config.yaml
num_hidden_layers: 24
rope_fraction: 0.25
train_tokens: 588300000
dataset: "wikipedia_en"
Each number is 500 + 40 x the weight over its row's rms, rounded and kept within 0 to 999. Layers, rows and columns count from 0. Numbers have three digits each. The size before them is the row's rms in percent of the matrix's.

# down: layer 16 MLP down (transposed), 3072x384, rms 0.072, rows 1315-1414, columns 256-319
# up: layer 16 MLP up, 3072x384, rms 0.071, rows 1316-1415, columns 256-319
down1315 099:478473535459438433470586568461437439498539587467502540614518471501535482527425472449483487561510529536475486544520481456495523513548560481451479560448544486477556502484476522555467515480537550
up1316 102:564482518541481414464518454518537532496601524484479567540455458440542540541554523488448553555521526541509419503520546583533475532516504482417541520483521493453454411464495539476512585450517544
down1316 104:511542532471487464546552436513461527442478477486513457529483500469452487527429531476494484520506408533477464513590597467585515540574483525515493421491471570533503510424454489528501529562532490
up1317 100:516522507539497503573518531444496520520475489491456513517469459466506456435483442527581485506478525502520462481532481513514472511528509440527471523524445467435501546590553479478449448455481488
down1317 106:491524526480487478499470449543530562515497477501424527507523550482492459414451492451592473518492489518549509508493513506535557472464460540518588492538495462538584452416544560527529486496466486
up1318 086:440494468509422507515537507479495483451499524451458535499550497517462492478490436453492436486503530543540520487498507497587498485547506466508490564481557548558519544533549530497393531519529522
down1318 089:491453460493462505456536482483477545473507464472445465491541493476513455441487468423473504557502554529452472569449488498508514545506506504507467517457519445503435490438497500492530466486500519
up1319 102:462506515479526492486494584445570511492498519501541568499464433499444559476494517471505478485496498467432460468512467503553415486509466488539471536525534471545526498502543518569519499524513416
down1319 104:490520540546540500461513417558537482528406471548515508484484476530497499493539604475472506426462543479568412467493538497580480512455443520560399516586499538517429526539507578450456526552569507
up1320 104:436509518409455475491496459436613526479540502530566510427514423448531569504442450514496473487528483419480510542545470517473579424483505466542563505449480538503484465494486556469500451511513459
down1320 107:493523414475478463458550456537494562479489447469517523465543501406527460525472517518498524519500561462453463560471468489455563492622472444565536489500540489447494494454463497494572545525537506
up1321 106:517527436534523464511560529509501413503494428527515507493511568554464552466528538537565471545509472510566511524545444526587483552498508472486493558442466533527445515499500430521496447485543489
down1321 106:518520494580464478424522542456450533518546442494542440503500458526503547478535492552532517556559509473481505488507427543470525489499509504505478437487534439537524576572505599496514469494477488
up1322 112:547505537490567482485463537516494449539427480501474527469525518464481500429519491508496491443527453538486487479481508501498453623459490447513537490531515465525495483494524473496486517458546466
down1322 113:539583477476506466453495526471444515532486542425530469486503442486511468556498507500477424453510550469543440474587433533402482522442429524484506454534485483543472472591526446497523483440476543
up1323 090:596587548479511456514442434496607480502534468559433491528454459473478611559549543470520522485549499460539523500540526451498515484531440535506474468529522523509529545477522439485553503529468456
down1323 091:477479448551449450466528490482533501462490537491488465596515426625505502521492486530460547547488528446508518474449458517525504455551477515482591483499529451563422537461464435510429472517501528
up1324 101:434473500466485494490482526512425550471435503567510485550486540402534420506522538555558519524540443499490471569535517488436470525543539512462542450469495488532575440498451479478514548557488548
down1324 098:531539478485544503423644466535519490449537555536509406500469542550478554432455486521544516470457579497512500517417503510510441503445542549535520576505570564445472551500471500505444504487525473
up1325 101:536507452486507446491476491542523456506490500486495527452492538535482602600489498449456498392476505542547555490467516460546519518530552553435536451456528473502482486489605448424561502518499522
down1325 099:538463480471486481472425542551448480466467534475449492494467449488496565500513466560509461460419506516485527469488498518515564489495448445537556424453490536467467485473475584476497520456494520
up1326 101:427534477496463441501459475526564505500460484533446527482518608518477545501462514516507527527476506535445515484427513467507523434519465448533527549494445493591495551460515445555466525507543516
down1326 103:487408475513512501532513487520572473521489533492484580567539491535525474528500450465515519549529509471465517451490472536487542520470536590526524538505475499573492512447471468489510538543480550
up1327 104:507481455477507550515505442486346513502435475484532539473506492541500473547491473531522466560469571519483543511466474514516465501509620483514448529522505532465502505578513531432569435580476560
down1327 097:541523551603518570518457513465529461482564481554494457458459465452550436535517469400458560482564454518477458498524462494476561451489560506503509571464464529519533496442557522606466500546510505
up1328 094:490558515468576493433461497468519517486484524480522479454481495552494471495524500505544508521512506432486477579494526409481553478467546535422509547492580455429575531500563515466478409472491476
down1328 094:534520532529549492480545470543547512583491478393516575524507492481436494563576564564526517524467569565466572477587506492535524523477537486495533413508465475495466553504504520518490446507519435
up1329 083:470482550524507490499548465588564493517426521537526493555517505481514509471538466548521536521522574512502515451517498467473592499492498474509581479489484504439477505462417558516459406496428510
down1329 087:522508413502547491452451483459502456488492488478422573489463516454537486504548501502482472429495551449541500570440498458460486437522499536442474497509474445533488448506477560427440529557529409
up1330 101:451471551539530574470482488564510439485495477452457494539606506496488542526499554534468601536516495554489509495505512537545477617476458521459524452504520526520519522476493427590454517459544544
down1330 103:538493559523501492507543492468488492576455522518497421467441487569467460544501519497518481483498387501492472511496533542588539483460525439546535481483518492538478493513432547478516451524530463
up1331 097:481478532485503489568514506491540487505492445472528512485556497554560499522464443523492448493429512534456463537453436519442522445547541511553528503490528484495529523523458591461469535569512539
down1331 103:560446497526486501424383504456472475493466634579585505432506534526454505527516556521462549408518558560542535492538516439458539512399518454549516488539425508575483478508481494469501500449544493
up1332 095:527564468485473469467564463533538563500457519473529489488472513486475512487594516494579545491467450506490432564486481500496498464433568537491499479464564491524546465477512513535464476529469500
down1332 098:474460552449500524510536542410528481567464547544476474424431528499479467557474419506323515517476443435549497490545386497429517561435460511487502544459499528502436513488585542477505471564546502
up1333 108:533444495547513492449464482419518557468507418513414497509547473521454565540488465514542443482517494504506466506506516524563485463388364463490553487419486508494480510494536430436411509505523494
down1333 100:466515535507463550545471527512510464525503556558538544514513494562518543432502497506547492466534465482503576439518489482554460528490551528542492426556563503499500427439472435484477490534481558
up1334 104:498488548562521500539506445519552433486531494515441571487487505413589506440565497605580446482529488481466538454550560530503432533553459455534498545525466539501522516476524548548544516511479466
down1334 102:533554445534563535474520511559527510490496452474512473449483503496540475423548496475495471468484550473513521468483598486463498515529481488516525472469437495534505550478475573486482554471438527
up1335 093:512477536509522471473520473452559517441538473478454519495535518472515480476534431562470443493533442539513462499536485485529513467552545492476466527525529508460522596512517431386473538555470565
down1335 097:544490516515488510493527597535524495528511579483511516422532531520551476478470544548461544496470539571450556481465456475424453520480508460465532525544435520461482531451532497432553475470432524
up1336 106:450512571578474551580621507476507531562564478491576498514482456536486479540500528520484489518453479549517465510518486535520507480507455570460493557478634513525578437564479497536524556524517435
down1336 098:511470497539519547520498484489470459506508504485491519484559535468509432448485509535460483467517542485503482469467518594521496526482540505539444491524495533545531526492500471453509492569460565
up1337 117:500518476480485541440456482484493472511541478408507473503520561509532515533525439492525518496543544502531491507485496539490441404495550477540508548573463539505554499515578424516525563480472496
down1337 112:519535438460459554473530473537554513409582487459552479529573552506532565516513488467531463507505584551509506500527521503508508426518540538544385427527489458519518550496451469537532498484540503
up1338 099:485440512496460472474458484431519502520505547507471586494506490580552573561492572508453488524533445479472430516516439516460538451494488544537556546468470471491512520436437526511470521493475461
down1338 098:529533466478522531513502497521475435483430525480558535532543524467446479436514482506518491491466505519535442519510524493569417556500508504435473471492559564515554484567474526477473467461497427
up1339 105:561452497566488508428545500493476507547572449494513488494527466491459557561595492515473521546523497530455515525545527540494505496518499460484501538499503503506544457513470550477544537443534521
down1339 101:470482469561483471525543534501515486426510512447432499463464525531586461522526510485427511385464592500492496569489533426484583459506556559504519461491489484539519421508602504583526475548483516
up1340 106:456481496477528505445470482533556520495427543467566485544405583494560493508545478472496543466478451487495517494476512451512503544514521537480447487473429589549601524529576427512552444547523520
down1340 106:454437516516528474482441426461478566479486482503406518497447582548533412513491518523495510505437393532473546429482495486459524495521526512474560550497441507575452537490511520534536495513421482
up1341 096:515478481559542491489497482554511521460493475475478457555457516523491572431441510481474477526462501494544562417516510506484528558484505483476492551502559536446514543475517515554489463559520468
down1341 101:528527589546497560500510491430512481491510492518497458514489496477489488555507494527582472451482474531538495504429486496484457477485450503452467534505507481479511432542463480550495494480443509
up1342 088:491530464585554442533518492523488533505476510546461511460577407513550521415537536455547510488539515489452506464559550479535493557450528515498562531492382537488509454463485480542470497563502516
down1342 094:573530493519519533570543526474526447418478538442446491566501495505494451573526504442491486533469457478558529500509488504513519498519477497531517488469475482529461481567515587469446468529546452
up1343 097:553478497547584538535461473525551498498527561536580452511447438585458467443453493502429535499523512551510534485472544528546504496504454475499587499444459535487505530606536452535506421540447493
down1343 098:490510482613567493516519505511500459551514442503499501468466488473488480495477472548570478512372462412426466527468500465478532458510503501551456520449528444556455490489459509426418427402531541
up1344 104:491438462476506500558498538475438421519401503464542488476508546520523472516508496523501463459483480443518443506496517489445450436494544492508571423501597486483477495450502489509477492453386537
down1344 099:544534473486514493470432544482534393551457520428531470473501455576497540553451532493461518442421557541480527428499538513460452510475442473502499517588499523537444467497484489511464486502486491
up1345 099:495506516540560542493488533472507513389475491543514511492439535545454537465456445479510484508496451606490557489484494551501444521481436510453443503519553469468526483463611488496480448516546511
down1345 101:492413507581421456454496483583459474510564508492542441518462527544477464453550554482492515511526535447400506471393565553429430516494446466523494580547493520523421493528457500485402502464467504
up1346 101:501522497454544538526506568507473502461498535466534506537573507502434482514535445476553490461379458577478450526485474499524493480506522450483470481416510432417426530483553530450461534479531468
down1346 109:467454486462458379571493471559459552590559496463496530449450486530502506459500463540516518539433538473520453456464587496497499533446515421473532527523454515529495535497550457389561498499552478
up1347 103:401504492533481515491526538473516447502484514485487456487468566502514540460448512482502480418478400427465480449492486501512572542454514454493505474545551460479491460498494549520495504470538555
down1347 101:494429487500493512499470498525446492495564480530478549560503461480523523460562525488477541510446448507523534505481562416449521524549438450542446571518452489454560486442491463506490559453524493
up1348 106:528541491477517474521567453502575556520518508451513569529528474425567454459494601481470478514452420488493481538477451492540492421431542511496528511492533454393563491530449425558545513540475462
down1348 101:545509475569409535510540548447471446497488524514519558493491484421458513477510546540529446456457456475455480508566516504438517536523476473463459508558451552524442499520501427452519503501500457
up1349 094:504502520467572523454544569520498544464546433466466564440523453469417483499469515533466473494487520522579467506476486469468507567521560512476455498423449461466504490471497487561550586441458567
down1349 096:487506419647424488532509455525489518553515549508483546437493530488528471527518504453456478507521466518456480525479457451428442503443399435492409586472500524559485490522500491514506450421540480
up1350 094:559465523551445515382498497479444462526474570568396534399499467496474449496484474530536445523578501469534434492431541470448525510499447462526461553513492498499473488534505478483481491538480497
down1350 095:437494472530517524506490534565537523376520522439499531530536513537454513526455532513481536520535463502451479550465465578513526443514539438426476536448436639507503516516539490483500470464539457
up1351 097:490488493513532468470415479510531509545514493474465526478481482503542455583431500496517536544520568495559460552528468557457478498483567522470545483436509471467466488501457460556512531499553527
down1351 105:482546432527599455475495512510496514524507568558513486593556555414447533605531512500562430567495572593454424435506455512467452522518484474482489476552501486545468475504460486486418470456471482
up1352 103:438527482442428514470468543461451618456485582501494501504524472552540560543520461530497504499534474524511502453541480484468506514502537492450499452485548444562534561473538453480433495459441426
down1352 104:501506534546525579470489436447452435517531540546566511506453542469451496426430503524558462482537433478434520446433436484529470503483525472496527549619488408515485455511516578488523515488471512
up1353 091:507531504480497448455532511409552522441541501550571540546473577547494489476496526498428489507482459456502485554459480474566480499507509489489512543535484495531470482443445434535502465567455509
down1353 091:448452480485422518473415449462510532452414467560463461450542524475495499446523506503492559429554495518528566523597545538538454550454550509486499572474535459468500536489591558473478504441534505
up1354 100:535467577446501550513492471417559479412479559559492475461480499461449472444512513481485481521484523491384544593518539487513590552559468479551492499460457509486558528448532582536500505507426446
down1354 099:449523434414551532508514520488462433453517509495498556467510592509505475504488490544490513448520483489534417379441498526536472501486547478499463452556508433578501506461519504490464433455474490
up1355 101:464490500525491472540474491458476512545516440457476488547461509536466498412495525531533411556537509560506527534478474488468521459481530544397392489491473551516565496534533504459522459489541569
down1355 101:521530540447527480529530508599498455484490511489547473494531539454504521493447557444444460558428556465476506499511516548512541514481549504431487454547509495463531511523497433474530530497482475
up1356 109:447534482522560489495508587511522475402541508505598590536504508552501541536566497470485557514492513469528488493543490503524466525529536428494514421497505545457506494427451518464496459522469479
down1356 104:514548513489467518461480451512591452558491520530486474559491478518530487540500517427429494499539629497498441477502508429530496525464497455472456459508444459498471545514417440506477443552473514
up1357 102:525474528498510412535533556484506514521471478442500467498474502515496492469472456457477540484516575536483505492495502535478450522511511535618564532506463395481524532459488483457576471444592487
down1357 100:560545466550554496483461558407471528533485489508501538548531505497508524469423504509424498499549530528536526512472551566457474440451515470464550506511535513489514519497549539538503480489537506
up1358 101:506501505501549591473442528526546523571558469491573495463513450474439524504482496503438575499467457543463486472561430468418566513457504467509463471465493480505519468585482459511505532497547484
down1358 096:498488465472467488511493547485431459505517469502409462556526468477457452513491550570462462440464512491503519620403490573542495471548525533440540489501481604509501451531499467473517476589493485
up1359 104:560408532510510522436550492536501493458454550564464479501511518424525537547503482568555565575465526514498456517450542536474542498472485418517456550494452505571485522490484556519536495414587422
down1359 102:451474467441519444483512522482450426489475500522579417559522506472563464420451480420579469504532572469456491543545514494527522445510600483519512475532525411479482473486530508465479477553466459
up1360 111:536491544466469523484494485449482563547512512520561514488448477487524441494439532501502514476496467520492556503530593505465468554539475439465456517529600508491494455553469468515486545474535501
down1360 103:487392523441518466472542470578527499502490514510509462489576529531436469552488504484550494515514526459515475484423480480593550488444485539451468436517459600442546500514460482461519466473536546
up1361 086:531545549553568491451416513512535449448540575505518511500509432475525544517525524499490546438526567560528594427529515489581444480483465512538502501451506532501484522547585550524476470513503491
down1361 090:469566490424399546533520495505527467427520450530466507533484421412464497444523501553512459518514506438551497495495493517516499496501466493522513476435571481478496458449483425523485524506561514
up1362 110:508504388487492498476513461485494485497523537547472471415518528566557455475542554549527559523533486522518510394524554396522467508527546504542461509468500461417453510457518492495463452541466464
down1362 101:511540488402542517502535483535457493466503444470496501473508493474502396566508444468448426519519441508505511469547563456552537471511411457450496444523560494502533542422456577538474466472619503
up1363 085:552545513491551543524468533457536502444494455532621418574535492493546469511455475502532453468546500504433524539464493538425579464453447478451519542530503592519520486414418513541507501491546571
down1363 093:521454471493527484566514453509440531567506506417541516541470546516499523479465492445466544511464508464509586498431550494505450486490440521533490485479428504463512500500526546533419490459471508
up1364 105:515478441453491429501479522506465551522463473549487551458522449540449585545524568551547515506490541501546456430486524554494515548448472478525499459463455485462508502461561503445506429585465548
down1364 103:451460503467409466508526481554507504516478473487491475481532537478493576501439490508492479452496505504450491517501464505478524562535481547505438495489520513483535444456524497467541482462488448
up1365 089:550475465450524500520492524447462462474463522455471487523580479520509481524449489529480380471525433500439460514421543559558522558547492513528558519503416585485577457467551498543634494481510506
down1365 092:444567517445431506463552470556453485548502454555533544488469489501518544515498458495496587422490565510514513479447455505405504453428490463527490494513553517585501445522533529459514467413510518
up1366 108:549558462504557514493512515441373617476509564417470486512581474563517490521558469534595397464479504494489430502484532557506479522552491505577523502549526458466580474472504507525464468516487497
down1366 111:531492517524498530528529512467508471504456516479518448513477488428534446545541405450534512496430539507519478421500458456484474385447511505500485469542499494496536462591503431480525560479429473
up1367 100:496433458538517527558583467502517481481489563452469563470452484498488456513501458610475538548506488514506493457450471515523548488448506535541524538461476511483459457508469473466483551487507482
down1367 098:496510476484461543502492503538506537629482474530478474471540495521491544524501539418522485553541542515546458491558501566495459509432458479431507515551489520551539493544465527460467485542536451
up1368 098:505462513490553508419455508451516452453538496508489555576546455534545516436467492498529560457544543466505520506421521551460495528523522474417521494469465477564570401466512480501559460471461524
down1368 096:492496491539435521465571535459454473438519527540536509477492479471470474481569575480554484460457521418491444473521456494468519497549505490519493532449467464503434641494497531498506414492509485
up1369 112:499537471524480526434525436490521517432523510540457542531525538581563527476479433469464511463434541497541438524541472471478522445488515476461526536482553478435492553544495434455545469473520503
down1369 098:480486556475452450560527397506485493462511468449512504540472533505441519499420467437487482464478500478493472500512577417515509513527556418430501523500458495519500387492484499417512525482511547
up1370 092:447531541563441541555436495490482483460508479512495511427468508519485422512526489470608542505558582516489503400434510494550452486588581472544481509409480552484469492561491527488516562491478538
down1370 106:540534502476585544514502505479457544540553495507433495532482458488495516523447440415522542572508493481486547480527465470485522482499521524563455505475448554431504540487504516368551478440493523
up1371 103:497534544433612543492474534503521501505501488502496474511444515508554491455435486492533467506534512521462525557551485536496418563506509472567464542480506427425501525499554500517519555464502507
down1371 107:465487569464536547536480441518550493470471571526437523532476448481520450530516462525540471503444514447469551525542510473472526550569474509497493496519483535543450413454500548461542454485481512
up1372 103:524543518579544477504570475515444433413526528551490507537540499508515526462458533482481504483486496547549461494531459524518508528430542511494478482541416541491503510561509478470453497472471449
down1372 101:531492553463495502487490574559431550504472531486512463519557495433491524507472479495524486507511465464473445499538471556494424492528509537491428500470515541560432475580495415503440522519540478
up1373 103:572494468540533487514509472552429519523425519459506527541545535475419515469568542549470502511567454481538427466564531498536526608555528524532508461451458484513522579625464528427517441554484498
down1373 106:503621478385540547507580532469565560510530517513471462487556421479440535527577509503416467524476459472568439537436548501559476511510549504485500450492523527435529494481566532479464556490469570
up1374 097:473560509496526479501458511502503476578498488481477466523569453482548527457485451572509485528520563474542495508512493433473580533488479489525485466529496488512559475559485478488547531484481455
down1374 101:528476499498507526458493466497456509524549484518548597508459492476548504450551578476491429583504509576461522447584464452506454502511448505473487450499481496529525442504501533497510506462550525
up1375 108:555517568520466523523536443535536457598536541490517494465531590521509519527481566506466497467494487524454522524488396470564510495543486589528458514458478512502539512451433520524548488456565499
down1375 105:497555508480565421520473443417509530479518473507534461516512495486501536503515532552478557545538534464480496478499492463485521489552551493507478472492505556545552467468361463528467456468526503
up1376 098:545475565449550523502522515506558527487514552436520577559550549513458519522452415561530501522492510479525493572500494508515508494505477440479532547459488549450521514376461508561554558522555496
down1376 099:523472467514456497578549433500547545489499563500497488572548462482500536498551474520550457454510505591522499531551500525504408536513473410495463460457361552465478489464453461524503516498460569
up1377 103:470506508477533510492423491497464561483546420452523441466452492505478498520479532482391439472515499511517431452506478549464456466413476589436544520511512458499579506513478472550522528549458458
down1377 106:464530403426528521494488462540462506532585515428439545410481532525516497495540513509449530491460491452491505495414539512459448543515470495522540479541473508528477550480563415490479520505533528
up1378 103:461448420490427540523536469496467540432477521572488540407609407554584488503561619563547524474634504461542482480526503501538502528496486558556610488498573502532466512490492508547479481378493490
down1378 100:522446510510517529517468440469527468500481544503473514552478539506523510463557517447525435442505477500541560518445424482478468512528478467559484539513409522449501596454496477443509525481480477
up1379 106:541497478485458531517476430512486527459514498477495502536460596502467498564555474553481547412431466513500512444485554469487505533505547437540492513478522504491414507533480455495457581522551448
down1379 101:498486511441520457472518471461473461545519458531519497487496467471517464524507483453521528577516556539516533488496493421522555454489527565499523422529461500517529458464454564516542528490532490
up1380 096:520585529557482468540418430487488614569479532457504472486522497500512477574520524601543397456484460480501498574498499472529492482572475499447523471547536525538497471519543530512508446465499471
down1380 097:433448519440546560507529482426491427503506513486448473498466511476498411513485478529445532534473484435560495454481541538472528491482528546501585519534495542536468478459454547530512515564464453
up1381 101:520498477559518590513467453506506460527460593498516547479539536552475495535491447535499518582496553535513480475474554508558460501508438540434502486439496413516524451503579487509536527453453518
down1381 095:538494523524530403480600547522527541543461485461512454511475498513523459459531487497536520537501500489485454472536478503492569481545481395495498443459469568447494501418491471584480510496494521
up1382 107:469548393507505541510508463498451558431522552481516508510435462503483483539471501540556445538477513485466491528506534530467495478519399542539529460510482490541546499473507476474494501495524482
down1382 110:473514513464412548509518411542463519469548462523490459489521434538529492485439472558520526558505562489559433454534518527555538427519497411499467482500473486531522485438507472444506501490465462
up1383 101:569519514487474497511499517482456489476574510521505480531490511508550494559559550538510557517487598522486489540388484411538544552546480502496437494593457496517516574388527490607416508468465457
down1383 101:481533469532470483466559525495531459490470480488440510496439522526454500518453531524453457482500559466463510463411483504497445487483528468550481477465576474499489514485515442496524478467524518
up1384 097:509494550516434514585522515537553522455471479494522523550498474545440485471486487556525501485541510525444524459501439503559444548493435505538562508511428452512481518492526458505529515536525482
down1384 096:454484510484486538482465478467534519505549492548516528521482589570489410535481538509574546469431474459462476468580539482504487484532485494530454533472552443437479519456502583563537502484483552
up1385 096:481490461480565493463485510441447507467487610408524429459523496563533444537524478513536482448512431513533462448470519484477475494499485478550425531480468457446511548497462444546481481508483561
down1385 097:550431519520486487463587462522481444457538443549538538548547531471461448474540502486547462504552578533454515469493485450506457473452564488489508439488394479486551520452592464471434469511488532
up1386 095:548529505483476516495544514519536515447490554542541552476496515552463506491506535489440533542566510532507539513449515507495486468472422572538468418527552578457498479425522444533522460522440540
down1386 099:565498548422481459479477495528484557548489458467586598410471542555507485495456488486511583526510437515508425456552517495495485498540528451427496459514474534527504509493463493532506505461534537
up1387 096:537480422495498483546500530469555517574512531544498485412503504520513453558542472520520481482495519549539426534494480479536500524494513533449529465441498515546488436455536503479524415553468446
down1387 092:459505560480525468538478523592460537434457534490498507512522465483524487455438496483486538467545525530551488487479497499467483486536556499552463529535382497477436530488437472541522450476434504
up1388 099:538523444521592521490440485490534538594532483468536522501534447481513530479389528504495546557491461463517507508554522533454497496480479511526552520456419531514521549454485583521494539481547566
down1388 098:483503436499516513502467485431513540573500581507499526487482476469418515506449498472435529476473409427500464541542427466444548477517397495541486490447522466559511491508443466537505452527501522
up1389 099:546492486535488561545608512472458511496435508542541464493511516459459514500500394518524485562568470536521508485540518451505518396509498554509453417500456529569474491467505522534453530583522443
down1389 099:489492528447428563526418480477470497528516490543580543465473552508590498459507518521450558491462470534457488521432476494496489519497550534508517484549519521515425518563521547470528457450475479
up1390 103:558490540498516400571541519576563486596573558505544564498478535506550467524514532556502476456516516532540554531503408530501484511449546471504486544458585489553496514486535538529523537507532496
down1390 099:488547541437483451509551515487584542476506507512510479565509546530567455564502446486483545505497515465504494526576471514541473528473508518611449503527470444519536518490479504517445500473473549
up1391 103:482525517619511463511494464475512488513491532498445532536532477564500551531500485509553469459509489485511508576460477570531442465498505515492542489572488474473506449501483458485513501443549569
down1391 106:503457508502560415489395470491454540457495504504479432507456555445493461569513474460437499554440440460548476513536504482487509447464456550491452478497475476544507433479474530548514512473560516
up1392 108:514518507467503439578530528538488493476525485427574509503467412462485521606562594501487568514468450542472500529510527556496399478510436449558509460537506468500468448505490502467515446521527475
down1392 100:522552503524621507460601533409548448452460469548495460495511528501476516492522496478442481504539456511474512476549468445528587507513454481456551525477459547495460485576499507533476499468547452
up1393 100:545538469606505504477469521456543498460515518456508435460573504498451498505493538531483510537543527511481491505545441529492475478503473579518525585421530486495500439487511481466555470503487489
down1393 102:456495485455486446592536524548488519488519467509486530514389470480558496534469496514508489520433481410485480500513456527385528470442497532616588574518450451511533423504503468437469505533561473
up1394 098:509537541509529515497560503468492474521408482504513484447546493469510497538446446474485542471499424544544555483478530486570478494580520457550515521526444487548500499492512462473480496511474447
down1394 100:456472529450488552501502538585446585479486464452462491467445534477525471545526475554494500484520547505541531571543490537477498506535481468487479481527489494525471504480488521529505444509456491
up1395 091:460537528526535524475510474472480459466512552565505522491407476535497428487465482548461602433512560503531498492503463485509561413460534487475546525553451500505554475505450599498539558474507485
down1395 094:456436528510535477524488498468518525532493453457512473482512514447536479480446433527523464404469554477499508465478485567496482510506551507457519500533506495567514503625501472494480480478484593
up1396 092:413560535496457400495517489487489468498549513436498528519494451519555548454451488504462530533443525413525499531516518455461434534460553558510497470503551493502563458518552463461508479489462532
down1396 091:458471520529476588555455479579472517514463436563541525528494520589512509424479490457521429581539462503517548534490548480414532527438526509478555495524531480489546575502506521563507541467475598
up1397 094:457501535516509479457516484492486505490429506587471546530510409468535532455499526536462553580489411472558568450471558520545454556543505499503533510481504436506465444615528472521433496496530573
down1397 099:462515495530528448553523450539531554536549470520481480465542518481540509588464547505527492471468556506501494496498578455571439536538470477529470542550490496425474416530544560467432486428541493
up1398 093:445507489521489517497442503467440519436509462510506569468524499403572457543474478531539462504549463545457463453495530512437425484461453420552486413549526456482602473534511561454540461532520496
down1398 094:488506494504501500479504479494525502459462552519583504551453473514493439424494452515485531479484486553425480539473470483423523473455513563477482500449479549513465541512545481423473485508478513
up1399 102:445464539495499488473552538451493500425426516472543526519450436519478465496477563490536455521463530450393490471494453563515530512500465540477524512570468604524493590519485461469458492578512459
down1399 102:506500514519420445414475480491503515502451559510467446446519575472485494535491509483477486495430513534493486496397536423487496507482521489565514466513529538479494500498492531510511483537523472
up1400 105:531494521521532464468465483505459532524529428435504530526439460522527471452472545481500456541495535490514544500493559469446470491555527527488511525506473532419473522469487516526470563501442482
down1400 106:486451435510426543472535515564484439467452610542533480455547514568515519521472516595565458472452524473517490482486451467468481474438532524503447509494555544556575530490502494523532386468434436
up1401 106:461498502445524522482499549485515538511437508509475550480552449453476415452531464569454448502513472504469552504488566465458480521482495475492563535531457534490435413539492521522529490532516596
down1401 108:454516486469453503521520475507495517436528414465433477510497426553512501473563432459476485506519525442431497544501477463554506418476496451536474503518553425480497507536452482411479569477507522
up1402 100:453505600553534559493498560498456530463538487480514539474496592458452524474426453552533493466442407507503555499503418535528533527500511488474469514442542508467536515503457461530480524527553442
down1402 097:444472513477549483496417421464472449499485463434463522530540482495518464462487435561448543529466503510497470525551495469475513502528537427547479461526517518457489496491414447414427533457424556
up1403 089:507552505483504507446452456507489447471499513524541482431433448507474466495634409498503519508468490525443446441513496466460504499514486463476508495538493483506512548531479455543563529444471458
down1403 089:480512474518508492473510549489482500488522502533523430497499508475514528512466472505454460442547612503458474502446456477470527559503516511577543508533573550445483512490470480526446547449442569
up1404 097:503497513504461492459593453578455492415514450472536475513514493561467514550492555480579525543491386523436521515476545519498512471546493510444454434488537506451465495492548478492531479494548461
down1404 097:537450471519552500454423527504527447519566588500460461530455473468379546479464544495510430487443482482449533512457548499442496488535489546478466466502483492551444472569531520498516513546493533
up1405 103:519508542571485498560524543515492410485534512530490568549491430520461495505534456499566451474451576453523506502441471547472546456509498592451481568584502510425465489527490443469459474464484436
down1405 106:480461457552495492416525477502491465443468478449486470500494607493517529519512513521517465563498485556544458458491571491464508433459508538526446451496523503448589558528442480478413497531513474
up1406 108:404497513502535499454527460542511485555436512603508430482460519485532495479447508485555512500458530499517473503514471525514483516481486517489440490459489465505474524510467472556540518571592507
down1406 105:481439492465498507508529483458556509513430502497494508491396508479459537513537559547510522559505563521534466504502481516554516456532544504514491546514530513498492534462498460498554517610462521
up1407 097:479525530503486504513533450483497468449497534487508541490548519444497481542397516563563522508463512423481449548386492537485464505437531433503476522528495576486466470417434408439521460515429464
down1407 095:525539494498498507523403527455460515493469491453504606507506522427472514466490562452511518517576517434423489515468496526476454487435496539557441483480498501535487517511541492554483491451407553
up1408 103:583548526472425466496549523401535561531493496497537539572574529547526490569493486566511506478452538483524469453524480496464439503511446556501449519561434465539454550503500530498521469515516476
down1408 096:414473487509503516545437463521494446522533511501437476483431473482449507492426432508431483512563554535542494549548512555518539496416460507432408499447524575453539446457515454531511531548494465
up1409 101:524499463478512493465509526552524562465544504536479472529537492463527494468555571464537510526509501492465508531510414482472498431394456489534499497518565545464554474500432488522511516520497494
down1409 096:578468534502575482508473518473462455440482486478473541488465470475492487468439480491483464534481489493556504494467551500521492532585479554531475589551496455406552561509455489558497452526488529
up1410 100:539504497476438464446510511524514448466531525432532486499515463546478476479487498461492546444493537465498566522480502560508545472497480493512588474455518498575540488552493468524545473470470499
down1410 097:536531442455467447489511507520427527510515478474530428512487459587445454493538480475524560411471486498508483588493553507472474544548487558464431513415488523527476539495467498484495458427475494
up1411 098:464525509488520498489479448521534459523535528520466464495492431469455482503457461501496497495442471449460514481540512550503484567522502561443484452488562507430544526457545543489484533404522570
down1411 102:553514490484413433492542538506470458543557475562480456460536550439456511515517507518426498471468502485479503574530550510508498553514527558515419513465473464521507521579477507500494530515503542
up1412 093:545578511518448532416491518526447562467442557504412484442521476509488526496505502526459500525512510452576502616497461519487479490549485503458560505366537539539518519474540491442526615525530539
down1412 092:484515497478540437544511525501549485510489446533512456496538527518478498569510470483505496473506487460459401509442532440493528502427508401568494464497508520484510465505483519480507459532482531
up1413 105:527468574544490478545509533460563491414487520498508508507505447501507407496452415533425432468462540508431429546499509536426551525565486445477533550502521571442468592502545473468567520497463504
down1413 100:506481471452509481538547492543493491524440508562481508461505502454491525501497555423452494459481468472548479577580506485562484469515516486464554420554434464543582473497492449469556439510449490
up1414 096:497492515519512547551571513436559511470455429574462453487526446490433507549514459486538502466540456478512538530441497484457490506544591501498500483476602390455488507499533525519572457563527410
down1414 094:524582460525494517487493570526468470576532545480486542500483517498513535491529473520496458490488507542465494459447432480495526542534472476540515492502485505517454438494467479526476537484487537
up1415 101:504553468524530543505590468427518528492439484498493541487480430505505513535561545515457472457482477510466499477497528507516554477542519503477589539491522554462514482486505516525544478432545564